Each number is 128 + 32 x the weight over its row's rms, rounded and kept within 0 to 255. Layers, rows and columns count from 0. The size above them is the row's rms in percent of the matrix's.

# layer 7 attention key, 96x96, rms 0.378, rows 77-95, columns 0-95
size [ 94 105  92  84  96  89  88  90 104 100 126  89  94  82  94  89 101  90  92]
[[ 81  96  85 151 110 118 160 133 132 109  90 133 119 100 138  81 156 122 121 121 154 120 155 138  96 104 170 150 159 146 164  90 142 163 116 117 121  82  90 119 184 124  75 192 126 118  74  99 148 150 150 162 186 115  72  51 164 177 141 102 132 120  76 125 136 169 122  99 129  89 130 111 129 154 145 150 101  57  98 122  99 166 142  74  87 109  50 172 117 140 150 109 140 144  62 110]
 [118 146  90 198 144 111 158 105 157 161 159 180  83 109 147 106 189 121 157  62 193  73 172 151  78 121 172 143 113 127  93 100 119 156 135 115 129 123 122 146 179 168 137 156  90  99 140 163 132 132 179 127 159 126 131  96 116  67  83 100 122  85 142 154 123 133 103  73 110  82 154 121 114 100  94 113 142 172 154 102  83  94 118  72  91 153 106 127 123 174  88  99 133 157  79  89]
 [174 202 160  94 100 130 113  88 113  95 163 200  79 133 111 113 104  96  88 105 143 111 104 147 142 101  93  98 148 158 155 123 124 160  45  94 104  96 114 157 100  74  63 164 130 162  79  70  99 108 185 181 133 149 141  98 150 130 135 118 163 100 137 124 125 139 111 170 143 110 128 106 119 126 152  76 133 115 103 108 111 127 101 145 112 118  95 129 135 117 169 172 231 124 151 115]
 [ 85 162  89 106  87 158 129 169 162 132 110 109 171 135  90 127 195 123 172  79 171  76 175 135 137  99 145  95 201 105 123  98 139 143 138 103 139 168 104  99 176 160 131 105  65 128  70 126 170 156 155 116 144 104 142 146 116 120 116  76 151 142 140 103 181 109 139 116  84 129 126 109 170 122 139 172 154 206 196  87 116 153 112 118 157  78 125 147 158  62 120  98 129 108 114 113]
 [162 172 125 165 133  42 119 161 199  67 107 110 123 123 124 128  90 137 130 143 112  84 158  89 136 159 154 116 172 123  95 136  93  92  98 102 118 111 181 133 112 169 188 109 107 166 108 126 142 126 119 105 199 152 100 130  98 200 128 112  94 140  98 157  71  97 156 172 140 136  76 129 153 125 165 104 100 165 148  62  94 158 151 127 117 116 107 172  85 194 144 154 144 127 121 137]
 [116 118  95 131 120  85  95 136 119 124  67 169 159 113 159  75 137  90 175 110 104 120 127 178 176 135  82 153 161 174 101 142 117 104 133 204 160 154 139 171  98 152 119  70 103 163 123 114 152 147 131  92 130 148  82 120 107 168 194 143 128 132 134 167 149 191 154 100 140  72 123 122 151 147 133 154 121 125 103 131 128  95  41  89 129 117 116 117  72 123 166 186 174 129  94  71]
 [101 107 124 101 169 106 134 108 122 149 184 128 123  71 102 120 141 138 141 120 193 154 132 104 146 134 166 120 151 109 146  87 117 186 129 133  95 119 156 131 162  83 131 102 115 152 197 169 187 117 101 134  65 153 124 106 113 142 108 155 122  94  86  90  55 159  27 100 157  79 132 143 127 108 139 150 167 144 149 140 108 139 120 161  52  98 100 170  72 115  63 134 153 119 137 139]
 [125 140 140 172 148 112 107 123  91  96  72  88 175 148 108 153  79 118 165  72 154  76 124 104 166 113 162  84 135 103 172 166 132 141 138 129 183 120 195  82 142 148 155 176 164 146 151 125 170 101 110 143 116 158 181 128 135 109 175 175 122 131 150 166 161 150 144 207 122 158 130 119 102  65 129 190 101 145 185 148 132 116  69 135 120 185 129 139  98 147 101 178 130 158 117 134]
 [102 145  88 138 130 110 154 131 122 114 179 112 146 129 173 132 124 114 165 103  81  95 118 117 136 172 183 105 150 163  57 110 162 115 183 118 144 139 169  92 118 119 181  93 107 154 170  86 133 145 163 188 116 167  95 131 111 129 151 120 188 120 133 121 103 199  89 161 132  71 112 186 120 172 116 113  81 133 134 157  98  87  88 152 170 137 127  68  69  99 181 116  95 136 138  81]
 [147 117 143 137 130 125 181 109 162 179 102 113 138 152 154 110 154 133 148 114 181 142 128 136  93 120 160 163  96  76 172  58  94 118  89 120 118 123 108 137 145 101 117  91 144 139 170 129 138 185 100 131 128  94  86 131 191 194 103 148 169  71 148 130 107 101  91 133 112 140 140 127 122  99 130 141 133 172 204 155 184 131 135 105 144 149 165 199 113  97  76 206  95  92  95 181]
 [103 117 142 141 139 107 163  61 146 110 113 190  93 121 110 101 203 101 112 116 154 134 151 145  88 143 172  99 129  93 164  78  79 129  60 150  97 107 107 134 148 173  76 147 178  92 131 175 118 138 106 113 154 120  88  49 153 118  99  88 127 137 109 150 117 171  73 133 134 137 116 110 124  97 108 167 162 140 169  53 104 102 148 131 149 118  77 164 117 137  75 141 141 127  70 169]
 [139  39 134  46 145 102 144 116 115 147 117 123 169 105  59 184 168  76 158 110 152 157  96 184 141 101 134 116 170 119 146 143 191 123 200 128 158 146 100 151 142  98 161  67 133  83 135 119 167 106 138 131 105 134 159 189 145 100 139 124 115 138 153  56 167 127 136 164 177 104 153 138 115 164 124 155 180 100 150 168 153 105 172 107 134  83 115 149 141 136 120 125 142 100 146 119]
 [109 139 147  83 111  83  99 100  94 142 143  98 183 115 112 139  96 150  74 130  43 132 161 182 154 135 112  87 146 171 144  64  94  92  83  98 114 167 151 127 107 117 179 116 185 148 102 148 138 121 133 140 159  95  62  88 170 117 135 186 145 124 101 165 128 120 153 103 160  97 141 175 200  80  89 141 118 144 123 127 119 136 121 111 199 123  99  75 133 132  99 162 129 137 177 134]
 [157  98 120 160 142 122 123 107 118 161  84 123 152 191 171  93  72 113 157 168 149 147 141  80 127 120 131 118 131 126 128 140 142  83 153 136 139  86 161 146  82  24 201 141 113  88  98 130 101 157 109 119 101 131 159  67  70 134 115 111 129 155 195 151 138 148 139 141 178 118  58 159 144 152 145 124 108 133 142 101  99 153 113 127 167 134  89 163  82 176 106 172 123 127 187 172]
 [ 64 108  95 124 140 103 104 146  97 129 160 114 131 149  54  90 154 131 161 164 100 131 105 135 160  83 184 127 125 169  82 120 100 168 128 144 139 109 108 131 146  68 154 113 116 112 136 107 159 218  19 107 110 149  74 131 105 117 127  81 119  88 111 165 102 125 146 140 110 112 145 151 136 121  92  94 113 126 142  91 143  91  96  85 132 133 130 174 150 152 110  62 202 129 170 133]
 [148 154 110 105 130 132 176 181 124 124  75 102  97  92  58 200 135 129  17 144 156 103 163 164 142 131 113 158 147 121 169 161 138 119 164 123  96 116 108 146 178 179 100 116  99 124 143 207 116 145  94 108 177 149 118  83 139 151 125 134 175 139 127 178 122 108 160 141  79 104 154 139 128  93  90  87 160 118 125 141  80  94 168 177 136 140 121 168 108 111 108 104  98 119 111  87]
 [122 120 143 127 155 120 107 144 118 204 127 111 101 176 130  89 143 104 120  86 120 166 133 140 220 160 164 145 173 125 163  96 175 151 100  83  82 107 161 108  94 142 154 173 105 152 123 109  85 152 105 157 117  76  92 149 112 142 126 183 152 153 116 132 134 181 115 150 199 111 151 157 184  76 118  76 153  82 106 173 152 165 164 138 118 163 132 100  73 117 118 114  93 180 139 109]
 [ 70 106 130 133 121 159 147 151 135  72 105 120 135  88  88 138  72  64  73 128 114 106 104 149 132 183 105 154 162 208 103 164 125 145 149 110 159 121 166 116 141 122 152  75 134 132 128 138  50 148 111 157  93 160  94 107 132 128 134 209 111 135 124 131  60 102  84 110 158 129 147 117 161 111 150 154 137 107  84 105 113 129  70  95 106 146  82 128 198 165 146 173 131  95 110  84]
 [108 132 101 107 185 114 104 154 148 163 185 109 153 128 111 139 109 122 177 130  82 123 123 131  98 124 164 109 142  91 115 119 134 142  88 109 205  69 152 135 147 123 122 105 184 228 116 175 132 161 169  91  90 118 167 117 144 143 103 108 140 106 143  66  94 170 109 159 138  57 185 112 149  62 137 116 109 104 155  91 110 137 152 143 108 165 128 107 161 178  71 117 154  85 113 150]]
# layer 7 attention query, 96x96, rms 0.357, rows 78-95, columns 0-95
size [107  94  88  99  86  95  87  96 101  81  93  98  88  95  98 104  91  91]
[[119  97 138 143 134 113 134 121 176 128  84 142 189  84 120 144 124 123  64 121 106  78  92  75 156 158  81  95 155 120 136 118 137  96 171 123 130 140 156  95  86 116 109 155 159 126 167 168 164  82  44 137 169  76 127 157 139 143 177  96 122 178 139  76 173 118 140 125 174 124 119 141 110 106 129  80  72  88  43  65 138 167 152 116 145 114 137 112 120 124 137 135 170 119 150  78]
 [ 80  29 206 100 152 139 219  93 151 164 118  60  95 148  94 158 138 171 161 122 138  80 155 127  83 129 152 118 186 122 115  78 147 111 169 151  95  70 152 153 147 121 144 114 162 176 131 159 114 158 125 123  96 120 115 162 102 156 160 125 137 110 121  83 105 132 119  75 150 152  96 127 146 152 138 184 158  97 144 125 139 164 169 123  92 115 177 106 171 121 126 122 122 149 145 133]
 [151  81 113 169 140 187 124 142 112 123 137 107 160  50 143 131 157 127 134 189  83 140  96 124 140 167 141 107 111  99  80 193 124 112 124 163 153 159 130 148 118 110 168 119 183 120 148 130 169  70 124 129 129 122  96 182 141  88 193 173 139 136  96 172 110 188 155 148 166 114 164 110 168 106 144  88 163 105 141 132  95  94 115 117 212 113 154  94 183  91 136 130  83 166 154 111]
 [162  93 135 120 141  17 162  89 146 124  98  94 131 133 147  80 144 100  94 101 157  82 143 187  95 100  90 139 133 113  78 130 110 158 160 172 115 118 101 117 111 129 143  90 110  64 156 159 133 124 145 125 105 137 198 154 119  62 135 101  78 119 136 120 199 157 151 133 142 146 199 135  62 130 131 129 144 157 148 114 110 122 152 192 123 149 141  63 151 105 129 103  95 130 113 162]
 [144 108 159 118 135 145 124  97 168 157 130 157 119  72 180 115 178 149  93 110 123 123 114 112 103 154 173 122 146  72  72 111 168 108  63 182 111 137 133 118 171  81 110 139  81 114 146  84 159 143  56  87 149 126 134 173 134  95 125 115 134 111  74 146 176 137 106 132 123  75 138 115 141 149 132 148  95 131 205 101 179 131 195 105 149 109 176 101  89 120 100 157  62 174 155 141]
 [108 108 133 162 113 145 119 122 105 148  79 188 110 134  72 167 203 117 135  95 118  81 124 173 107 124  68 145  71 102 167 131 134 101 130 208 133  79  68  88 147 113 157 176 105 137 110 151  95 167 146 131 139 130  97 161  92  64 169 126 124 148 138  90 169 123  94 156 125 105 142  85 128 120 152 120  91 143 133 106 110 124 138  82 154  43 122  89 128 176 151 129 105 179 115  96]
 [118 158  82 130 143  94 109 121 180 140 129 110  81 130 114  69  88 127 193 110  68 111 165 102 105 135 111 147  65 106  84 105 120 149 192  90 133 147 175 127 106 154 111 159 163 136 124 109 138 121 139 128 187 107 120  96 103 184 112 147 126  76 158 154 156 138 128 126 169  85 106 172 119  96  95 132 136 116 174 132 143 139 104  23 125 129 114  80 111  65 196 134 100 149 161 138]
 [225 112 160  88 141  63 121 126 137  88  57 190 108  62 118 111  97  68 130 112  99 106 144 105 143 143 211 134 108 157 111 159 161 130 134 102  84 173  83 152 157 129 113 150 125 124 101 151 158 151 120 127 140  94 145 147 136 173 121 119 115 119 144 150  97  96 137  96 144 164 139 101 150 112 123 101 151 149 158  86 101 132 124  61 109 116 111 142 117 165 167 114 218  73 127 123]
 [143 132  93 113 177 120  94 144 162  70 147 165  76 107 134  89 138  90 138 115 154 113 132 173 177  91 102  69 120  76 130 192 105 196 149 107 132 117  98  69 141 123  72 118 110  88 105 135 107 154 153 128 102 150 183 140 151 115 164  74 143 131  84 114 150  67  71 148  74 105 133 176 132 156 141 147 113 170 152 126 133 112 146 171 154 117  96 134 146 180 189  90 111 123  87 135]
 [154 108 114 146 150 147 195 129 151 174  67 131 161 118  62  61 161 118 151 111 145  93 121 109  88  41 194 139 116 141 151  91 103  89 137  72  97 128 149 107 171  97 102 121 109 121 154 158  96 146 164 140 117 141 137 112 177 122  48 115 120  83 144  99  99 144 148  97 119 144 128  52 116  51  89 128 139 159 140 141 126 157 126 137 104  92 103 175  89 107  92 139 133 113 110 128]
 [136 156 104 176  80 118 128 117 142 138 138 134 105  52  90 147 107 128 114 173 136 159  87 117 168 155  71 136 104 138  84 146 112 103 119 152  91 101 142 175 153 116 102 192 136 200 125  80 130 138 143 117 120 127  85  88 165 108 127 152 166 137 145 102  79 147  12 134  94  87 123 164 198 101 113 109  92 104 116 120 111  77 143 143 136 154 122 147 141  95 127 132  48 137 146 124]
 [127 159 102 150  86 155 121 140 102 110 161 155  37 153  90 144  67 183 131 133 144  88 108 120 158  92 127  98 160 142 126 164 132 126 126 130  99 126 159 118 102 101 139 116  94  77 131 146  94 136 137 102 119 140 227 156 117  95 111 102  90 141 109  94  89 164 171 102 149 168  86  52 119 129  95  18 131 115 166 103 157 133 109 113  73 111 119 148 118 135 121 141 132 171 107 161]
 [ 91 139 146  78 155 126 150 167 178 162 136  78 168 114 160  81 155 158 160  98 158 132  87 151 155 127 146 155 106 185  94 149 114 153  63 126 133  84  93  68 124 138  90 114 138 176 176  94 110 134 106 139 137 155 135 164 125 157 142  92  68 127 130  90  54 111  84  91 112 114 140 118 158  13 115 132 121 143  70 117 143 138 134 116 134 151 112 112 187 131 118  84 116 161 121 137]
 [189 186 130 130 125 180 166 130 119 102  97 155 136 142 175 153  92 132 136 119 144 148 172 159 112 142 105 125 140  71 113 119 111 106 107 167 179 115 119 121 120 155 158 139 143 110 156  69 109 139 151  79 140 154 127  64 134 220 168 185  84 176 193 102 116 108 107 126 142 114 182 142 125  53 160 107 121 130 127  90 115 100 167 120 127 128 124 146  63 134 104 149  68  66 118 130]
 [145 110 126 190 165  97 100 119 110 143 125 169 101 140 132  76 132 141 172 161 159 127 100 133  87 150 124  75 139 114  45 104 185 165 168 120 151 179 179 138 181 193 145 116 215 117 192 101 139  94 132 122 146 131 107 180 184 141 111 170 117 110 144 159 149 145 122  66 170 145 120 148 176 163 140 104 130 134  92 130 124 143 116 154 151 125  92 122 162 109  84 112  76 152 143 141]
 [129 150 130 169  72  98 168 122 121 117 117 100 129 149 145 153 139 104 148 151 124 114 180  94 110 125 179 154 132 153  91 152 132  92  91  93 122  82 103 129 196 114 128 163 128 103 171 133 157 158 127 144 182 167 239  84 139 123 113  93 163 197 161 147 129 122 157  98 131 150  55 143 163 139 141 114 104 171 127 155 150 126 160 151  99  77 103 162 189 130 128 103 206 133 143 108]
 [181  80 108 139 105 115 115 135 196 149 151 122 153  90 193 124 121 188 140 152 140 106 172 147  41 153 162 103 133 104 131 100  75 169 105 143 131 125  87 120  55 129  81 159 127 130 106 126 169 103 160 169 177  76 166  99 133 118 159 104 125 178 159 166 157 143 111 100 152 175 102  96 121 155 128  88 135 145 184  97 128 114 123 166 123 106 125  94 110  82 102  66 139  91 158 120]
 [ 75  97 101 133 103 143 130 126 157  67  78 202 118 166 113 114  92 108 166 145 135 157 145 109 176 196 119 123  85 149 132  97 120 177 193 148  87 123 116 104  98 137 103 144 119  98 156 169  89 137  88 195 147 136 158 119  84 134 169 166 134 112 158 180 152 106 149  80 105  96  95 121  63 113  90 108 145 156  89 131  60 110 140 114  89 156  91 140 145  96 107 136 179 114 133  93]]
# layer 7 attention value, 96x96, rms 0.377, rows 64-81, columns 0-95
size [ 95 115  88  92 113  79  82 111  84 107  92  96  96 137  90  86  94 100]
[[134 102 191 126 125  62 122 115  78 136 119  83 131 134 168 135 144 160 136 142 186 113 159 134 152 163 139 137  77 161 127  92 180 139  67 118 142  85 170 152  91 134 191 159 177 142 195 147 133  97  68 116 118 163 129 135 152 140 137 122 152 143 183  76 129 156 135 165  71 135 131  93 120 142 142 162 166 184 131  75 104 130 130 200 138 152 142 146 118  67  74 102 130 150 122 103]
 [131 132 152  92 167 136  93 103 119 174 173 151 131 161 162  99 136 117 129  55 125 154 165 143  91 160 116  85 189 171 153 105  69 154 135  95  62 150 157 126 105 156 128 139  94  69 116  70 184 107 145  81 173 127 116 114 138 142 115 168 135 137 113 137 111 147 107  91 111 137 145 118 179 113 116 144 113 122 108 150 104 140 124 129 170 232 134 101 108 146  81  88 178  89 131 194]
 [134 155 129  90 114 124 140 136 105 143 101 131 151  92 146 116 124 168 175  89 166 150 101 140  99 115 155  97 155  90 174  69 127  70 117 147 118 114 164 136 133  48 107 130 149 156 169 128 103 114  91 148 160 193 120 148 146 180  82 126 142  73 167  88 190 164 160 141 102  73 145 155 106 176 109 110 143  82 159 167 156 196 114  76 164  76 151 131 116 180 150 120 100 145  89 125]
 [194 107 152 103  67 140 150 109  90 113 119 136 112 101 119 174  44 191 133 136 136 234 156 127 117 113 124 149  86 117 113 125 131 126  93 110 144 122 162 148 142 165 197  99 165 122 154 125 113 137 122 103 117  72 108 165 124 139 116  95 153 141 103  89  99 115 161 117 162  97 137 121 111 180 126 170 196 102 154 141 168 121 146 140  88 128 115 183  84 180 162 120  67 112  90 128]
 [153  92 101 127  69 206 158 115 159  91 114 180  54 124 177 116 105  66 127 177 110 126 120 156 145 158  90 192 112 120 111 124 101 165 138 101 170 168 135 103 148 111  84 172 172 140 146 140  85 141 107  61 105  85 159 148  99 128 108 113 120 164 144 139  86 127  73  95 123 146 144 118 117  77 149 102 138 106 164 130 142  70 116 128 140  70 151 116 130  50 114 137 111 122 159  93]
 [100 118 162  71 141 171  74 138 100 105  97 175 150 128 185 172 112 169 149 153 141  99 144 127 146 132 122  86 126 135 126 130  88 160 133  68  84 142 175 105 130 104 116 147  79  65 108 101 175  90 108 136 190  92  83 128 166 121 109 151  92 149 136 138 112 149 184 121 138 117 163 145 161 138 148  99  83 139 147 108 187 100 189 124 185 199  78 147 141  81 123 110 163  91 118 155]
 [137 174 103  95 189 100 109  78 115 135 152  86 113 193 157  94 132 122 115 117 122 119 195 160  68 202 144 125 157 118 123  93 140 157  91 125 169 104 181 155 115 140 157  84 143 122  97 147 156 145 124 118 138  71 120 125 172  77 158 180 171 137 143 105  95 144 108 110 100 150  71 100  94  96 136 111 106 139 143 111 102  54 131 125 122 165 152 120  72 106  71  71 125 136 130  73]
 [140 144 138  81 120 120  60  86 144 161 135 141 119 113 137  77  77 114 172 158 121  66 105 149  94  88  85 124 167 145 157 109  57 124 119 130 104 163 187  67 158  76 142 172 163 105 164 155 146 106 149  78 124  81 164  64 180 155 150 149  97 147 165 133 105 149 124  79 120 117 155 108 132 115 166 152 125 154 131 111  79 127 146 139 124 158  94 116 209 123  83  99 111 144 147 162]
 [199 123  48 134 123 148 138 174 140  60  97 115 157  93  94  95  86 106 137 110 126 148  76 136 115 180 141  84 102  72 147 142 128 129  87 163 140 187 151 166  89 161  97 121 121 162 145  92 111 101 153 139 183 151 110 137 152 145 159 153 132 117 105 129 114  86 177 182 108 148 142 133 121 158 109 126 165  95 102  83  84  97 122  84 136 108 182 181  90 138 129  65 152  98  85 152]
 [150 111 142 174  80 136 122 141 118 157 109 132 124 155 151 138 164 133 120 134  76 120 196 114 117 104 149 112  77 156 129 155 167 122 120 156 159 138  94  97 160 113  92 133  98  76 130 130  68 163 158  88 133  82  84 141  93  35 122 121  58 127 158 147 176 176 140 143 118 172 110 106 126 128 160  80 128 100 167 102 154 177 116  96 131  79  86  94 127 143 128 159  36 150 174 124]
 [127 119 117 146 157 107 158 103  90 109 175 146  45 137 150 125 114 133 145 130 182 108  69 128 186 197 141 130 120 153 139 131 102  72 166 155 119 156 156 121 168  62 137 131 106 104 160 103 138 123  73 149 101 149 112 148 115 163 174 117  65 136 100 121 104 214  75 159 121 130 104 116  96 153 104 122 146 166  86  94  89  87 154 140 128 104 128 158  76  98 175 146  94  96  71 131]
 [146 156 144  93 109 173 160 165 119 180 119 102 176  61 130 101 139 195 183  97 105  78 146 162 111 157  87 100 162 179 104 177  99 113 130 127 126 135  65  78 106 141 127 124  80 142 123 159 130 105 119  91 146 129 124 172  89  82 119 130  95 162  84 119 117  58 143 139 146 132  72 113 104 136 121 143 124 187 142 128 101 173 215 110 138 131 152  94 128  74 108 167 106 130 102 142]
 [171 109 150 116  99 151 136 166 144 135 140 141 116 106 174 125  92 151 152  63 131 143 148  49 130 122 130 141 117 157 117  67 110 132 221 110 118 143  94 151 121 103  64 132 115 111 105 124 141 102 157 141  98 121 153 151 162  85 174 129 132  74 148  76  25 118 134  91  90  77 118 108 150 126 171  77 119 133 125  93  94  77 153 116 103 129 174  96 133  69 119 101 124 181 117 124]
 [122 126 125 100 116 126 148  92 139 100 167  77 173 117  97  96 136 153 135 108 156 124 147 137 153 146 114 140 120 136 108 117 141 100 136 209  65 137 130 147  87 148 132  93 145  93 158  97 185 125 165 181 124 156  85 126 152 109  62 108 164  59  99 135 184 100 207 141 134 107 182 160  48 171  66 164 112 152 138 178 139 157 109 129 159 152 109 147  95 132 156  86  91 156 119 129]
 [114 125 124 194 187 115 170 118 143 126 141 150 176 115 133  70  66 111  94 171 186 117 107 117 121 111 120 171 124 134  87 185 132 124 136 172 150 123 129 210 131 151 184  65 122 190 149 169 123 123 151 117 114 155 128 112 130 142 157 117 156 127 165  87  53 166 137 151 128 122  92  96 155 140 174 102 172 134 151 124 104 117 144 145  86 125 186 147 161  55 119 115  72 146 113 131]
 [155 159 109 117  48 164 110 169 140 125 159 117 168 120 178 129 219 158 118 145 107 126  86 108 167 166 158 117 151 148 139 141 110 108 102 113 120 208 130 104 140 110 105 121  79 187 159 177 100  88 123 129 155 101 169 170 119 112 123 133 147 109 154 171 165 173 122 178 177 157 101 108 136 109 126  91 165  94 157 112 120  78 101 166 103  90 108 173  87  73 150 128 127  73 133 147]
 [142 130  73 102 117  84 109  96 140  75  84 115 111 102 148  67 106  99 147 137 181 165 211  90 172 152 104 125 103  82 102 111 118  99 115 121 127 130 133 156  95 149 131  98 177 158 167 125 106  74 169 120 108 106 149 138 152 148 106 105 128  69  74 116 130  93 223  92  97 146  85 110 140 157  89 105 120 141  94  98 170 109 160 119 154 152 120 125  83 134 169 155 150  71 133 175]
 [168 108 152  98 149 142 113 165  47 136 136 144 155 116 134 155 183  69 129 146 114  84 113 135 134  84 151  76 135 160 165 153 112 155 128 141 114 176  69  45 196 137 100 155  85 112 152 142  88 150 163 126 100 132 105 139 120 117 148 156 100 158 136 150 152 122 176 173 145 157  67 106 125  93 198 189 134 146 168 115 144 140 160 137 127  96 143  46 161  96 149 151 129 139 122 113]]
# layer 7 attention output (transposed), 96x96, rms 0.343, rows 64-80, columns 0-95
size [ 93 103  87  93  98  86  88 112  88 102  88  94  94 120  90  90  93]
[[146 128 154  97 127 111 182 105 141  60 141 150 117 151 123 139 235 111 141 137 135 156 106 104 135 160  83 121  99 160 121 119 198 122 108 116 140 148  83 167 107 137 127 147 140 150 186 124 112 100 145 213 120 141 144 120 127 147 104 115 163 109 149 147  65 123 166  60 107 180 160 146 176 140  68 158 160  96 158  95 105  95 169 145 190 149 112 147  96 158 134  73 126 105 112 144]
 [171 157 103 153 138 126 123  96  89 141 150 173 117  84 152 174 101 117 113 102 158 106 145 142 137 218 111  87 157 158 174 119  99 113 153  76 146 148 144 146 133 106 146 131 148  81 133 108 205 133 112 127  84 116  22 123 130 159 157 147 162 139  93 148 156 141  90 128  94 163 168 125 144 119 123 180  68 118 121 164  82  74 142 120 150 172 179 187 126 153  99 173 130 156 132 126]
 [ 68 153 122  86 136 138 137 141  89 208 116 116 162 208 117 139 144 126 122  94 178 186 124 125 148 107 144  74 183 157 117  98 159  88  92 162  84 143 126 143 147 126 137  99 151 103 123 157 121 133 129 143  88 200 104 169  80 110 146 115 104 124 129 112  97 156 151  90 138 104 131  86 138 113 116 114  81 180  88 166 109 162 146 122 197  58 145 124 179 159 144  98 184 134 112 156]
 [112 141 139  83  95 109 105  96 116 151 133  95 119 163 121 123 113 148 145 124  94 147 154 124 124 127 118 124 118 134 143  74 148  93  64 111 155 143 122 119  84 182 128 134 133 139 104  56 101 197 122 127 127 157 122 174 111 175  82 132 178  67 136 128  90  89  96 138 113 117 109  97 115 159  97 146 232 130 145 123 163 168 205 136 145 144 114 212 140 150 130  96 195 124 164 175]
 [168 129 140  95  85 126 157 122 173 111  56  96 123  67  85  67 108 107 184 120 134 107  85  70 117 104 109 172 130 147 124 105  80 104 133 126 148  95 143 110 128  83 106 131 173 141 157 192 134 181 145  85 137  61 144 158 142 117 118  89 119 173 119 133  88  84 136 109 144  95 163 125  74 115  98 167 177 139 180 152 126 110 114 125 131  65 152 142 113 137 142 151 116  67  66 119]
 [164  85 123  94  90  97  82 108 164 115 131 139 148  44 174 111 114 156  82 125 176  86 124  96 179 148 129 112 123 180 162 133 163 113 136  67 115 134 163 143 114  96 143 159  82  97 145  19 160  93 123 135 179 101  80 133 146 151 198  81  94 134  76  73 109 119  98 101 118 129 171 150 165 115 147 119  92 142 162 131 119 143 139 120 141 136 139 119 113 160 154 119 133 160 106  95]
 [217 131  89 133 147 129 192 115  92  78 124 114 116 140  84 127 204 139 160 123 163 125 107 149 137 188  81  82 111 108 122 121 105 118 102 100 136 121 185 107 131 126 130 113 185 128 131 103 156 181 135 145 128  98 113 166 126 100 119 155 116 109 103 107 137 122 121 108  84 183 205 130  76  97 129 130 171 147 164 110  86  75  97 122 119 191  98 130  71 115 119 137 141 146 146 208]
 [155  85 157 133 184  98 121 110 201 138 157 180 113  72  67  76 120 148  88 127 146  86 133 126 127 111 134  98 132  90 175 107 131  95 111 154 122 203 154 137 116 142 191 144 155  54 116 166 112 132 133 120 132  95  56 173 170 172 179  93 115  84 114 148 142 137 138 126 104 105 189 112 156 141 142 128 135 108 167 130 109 109 160 111 154 200  99 151 125 118 149 111 128 100  80 108]
 [148 164  82 114 139 112 175 132 103 106 152  24 125 102 118 182 204 129 117  78 183 136 164  82 153 149 132 154 142 112 178  97 175 106 106 116 156 154  82 180 134 130 116  72 121 198 108 141 110 135 120 123 125 167 158 119 138 144 133 120  69  65 125 148 136  84  84 145  96 136 106 116 104 118 105 114  81  96 100 163 118 119 161 122  64 106 140 103 140 177  99 140 158 127  92 126]
 [ 99 108 171  93 142 125  83 164 186 102  95 106 111 143  64 118 152  90  99 194  58  72 142 133 178 128 154 160 154 192  74 112 118  93 174 133 171 137 142 102 124 109 117 157  95  76 134 137 107  85 123 109 129 148 146 201  72 123 145 165 127 165 148 133  99 132 131  94 173 185 100 135 123  82 145 143 109 113 156 115 129 145  78 150 142 138 121  92 156  82 132 162  95 100 175 141]
 [ 86 111 121 153  87  82 187 142 136 140 148 127 132  64  94 108 162 107 121  63 170 141 115  95 120 132  98 146 121 143 181 172 119  81  76 142  90 105 117 170 123  65 163 124 130 137 101 124 127 103 134 112 188  93 133 155 133 121 169 132 153  76 124 124  82 154 176 110 134 133  65 134 112 147  98 156 183 102 105 143 152 175 146 157  96  73 167 168  45  97 129 134 159 146  93 176]
 [162 164 139 117  85 110 124 120 139 156 120 141 142 138 170 137  68 167 125 121 144  86 127  96 104 162 123 146 155 132  51 150 129 113 102 122 162 206 192  91  81  79 131 190 122 195 103 177 128 119 152 124 148 145  96 160 138 110 178 169 108 110 147 118 171  88 168  73 137  96 174 130 146 132 168 144  72  88 137 150 115 121 205  99  73 107 139 119 147 145  91 102 142 113 141  97]
 [111 120  70  97 147 137 165 108 153 128 123 119 153  27 154 108 120 150 153 146 124 143 214 101 115 156 144 150 147 202 103 125  92 107 154 118  77 136 103  98 138 111 169 102 133 150 129 157 116 145  77 191 136 138 120 162 127 136 155 105 134 157 125 143  95  94 162  94 162 121 208  57 107 136 133 100 124  82 136 110  80 115 154 133  61 159 149 101 109 163  88 147 184 146 153 101]
 [130 118  90 151 142 109  78  98 196 161 130  76 152 141 158 202 165 145 176  53 108 115 126 133 115 122 126 146 158 141 165 144 131 101 120 137  93 158 113  88  97 135  86 125 115 141 121  42 162  99 177 153 117 124  55 127 144  90  91 143 154 114  94 159 131  77 128 102 133 147 167 147  97 176 156 125  84 124  90 190  95 136 104 139 139 129  96 110 177  85 132  64  98 142 162 135]
 [107 185  89 118 115 127 175 101 140  98 102 154 150 126 133  40 244  96  63 133  57 103 161 138 118  80 138  89 146 125 136  94 156 150 140 127 163 148 173 162 102 136 177 136 157 148 100 144  98 182 130 166 146 149 169  94 149 129 102  97 156 104 145 105 120 128 125 116 147 151 169 143 147 131  89  86 141 100 128 100 117 111 142 127  61 123 116 142 109  82 195 131 102 114 102 151]
 [109 136 108 160  83 162  79 184 155  86  89  55 120  82 151 119 209 104  85 132 188 117 136 128 128 147 126 163 103 132 125 126  75 136 120  68 145 151 126 110 156  78  80 174 141 150 162 173  80 130 111 129 169 131 171 124  88 128 121 137  80 129 118 131 162 138 144 116  91 119 108 137 109 177 213 205 127 134 130 137 132 136 146 140 138  78 141 141 131 110 154 124 163 152 173  71]
 [143 112  49 124 107  68 116  82 135 141 142 113 104 107 173 144 105  94 163  98 122 135 100  93 159 201  99 124 134 180 186  62 191  94  78 151 107 208  72 135 132 158 112 119 143 176 145 124 146 153 147 118 127 120 165 113  96  94 101 113  92  92  85 119 134 120 111 129 133 126 115  95  84 137  98 153 117 125  63  73 140 167  87 104  99 148  97  90  79 136 142 117 154 161 125 149]]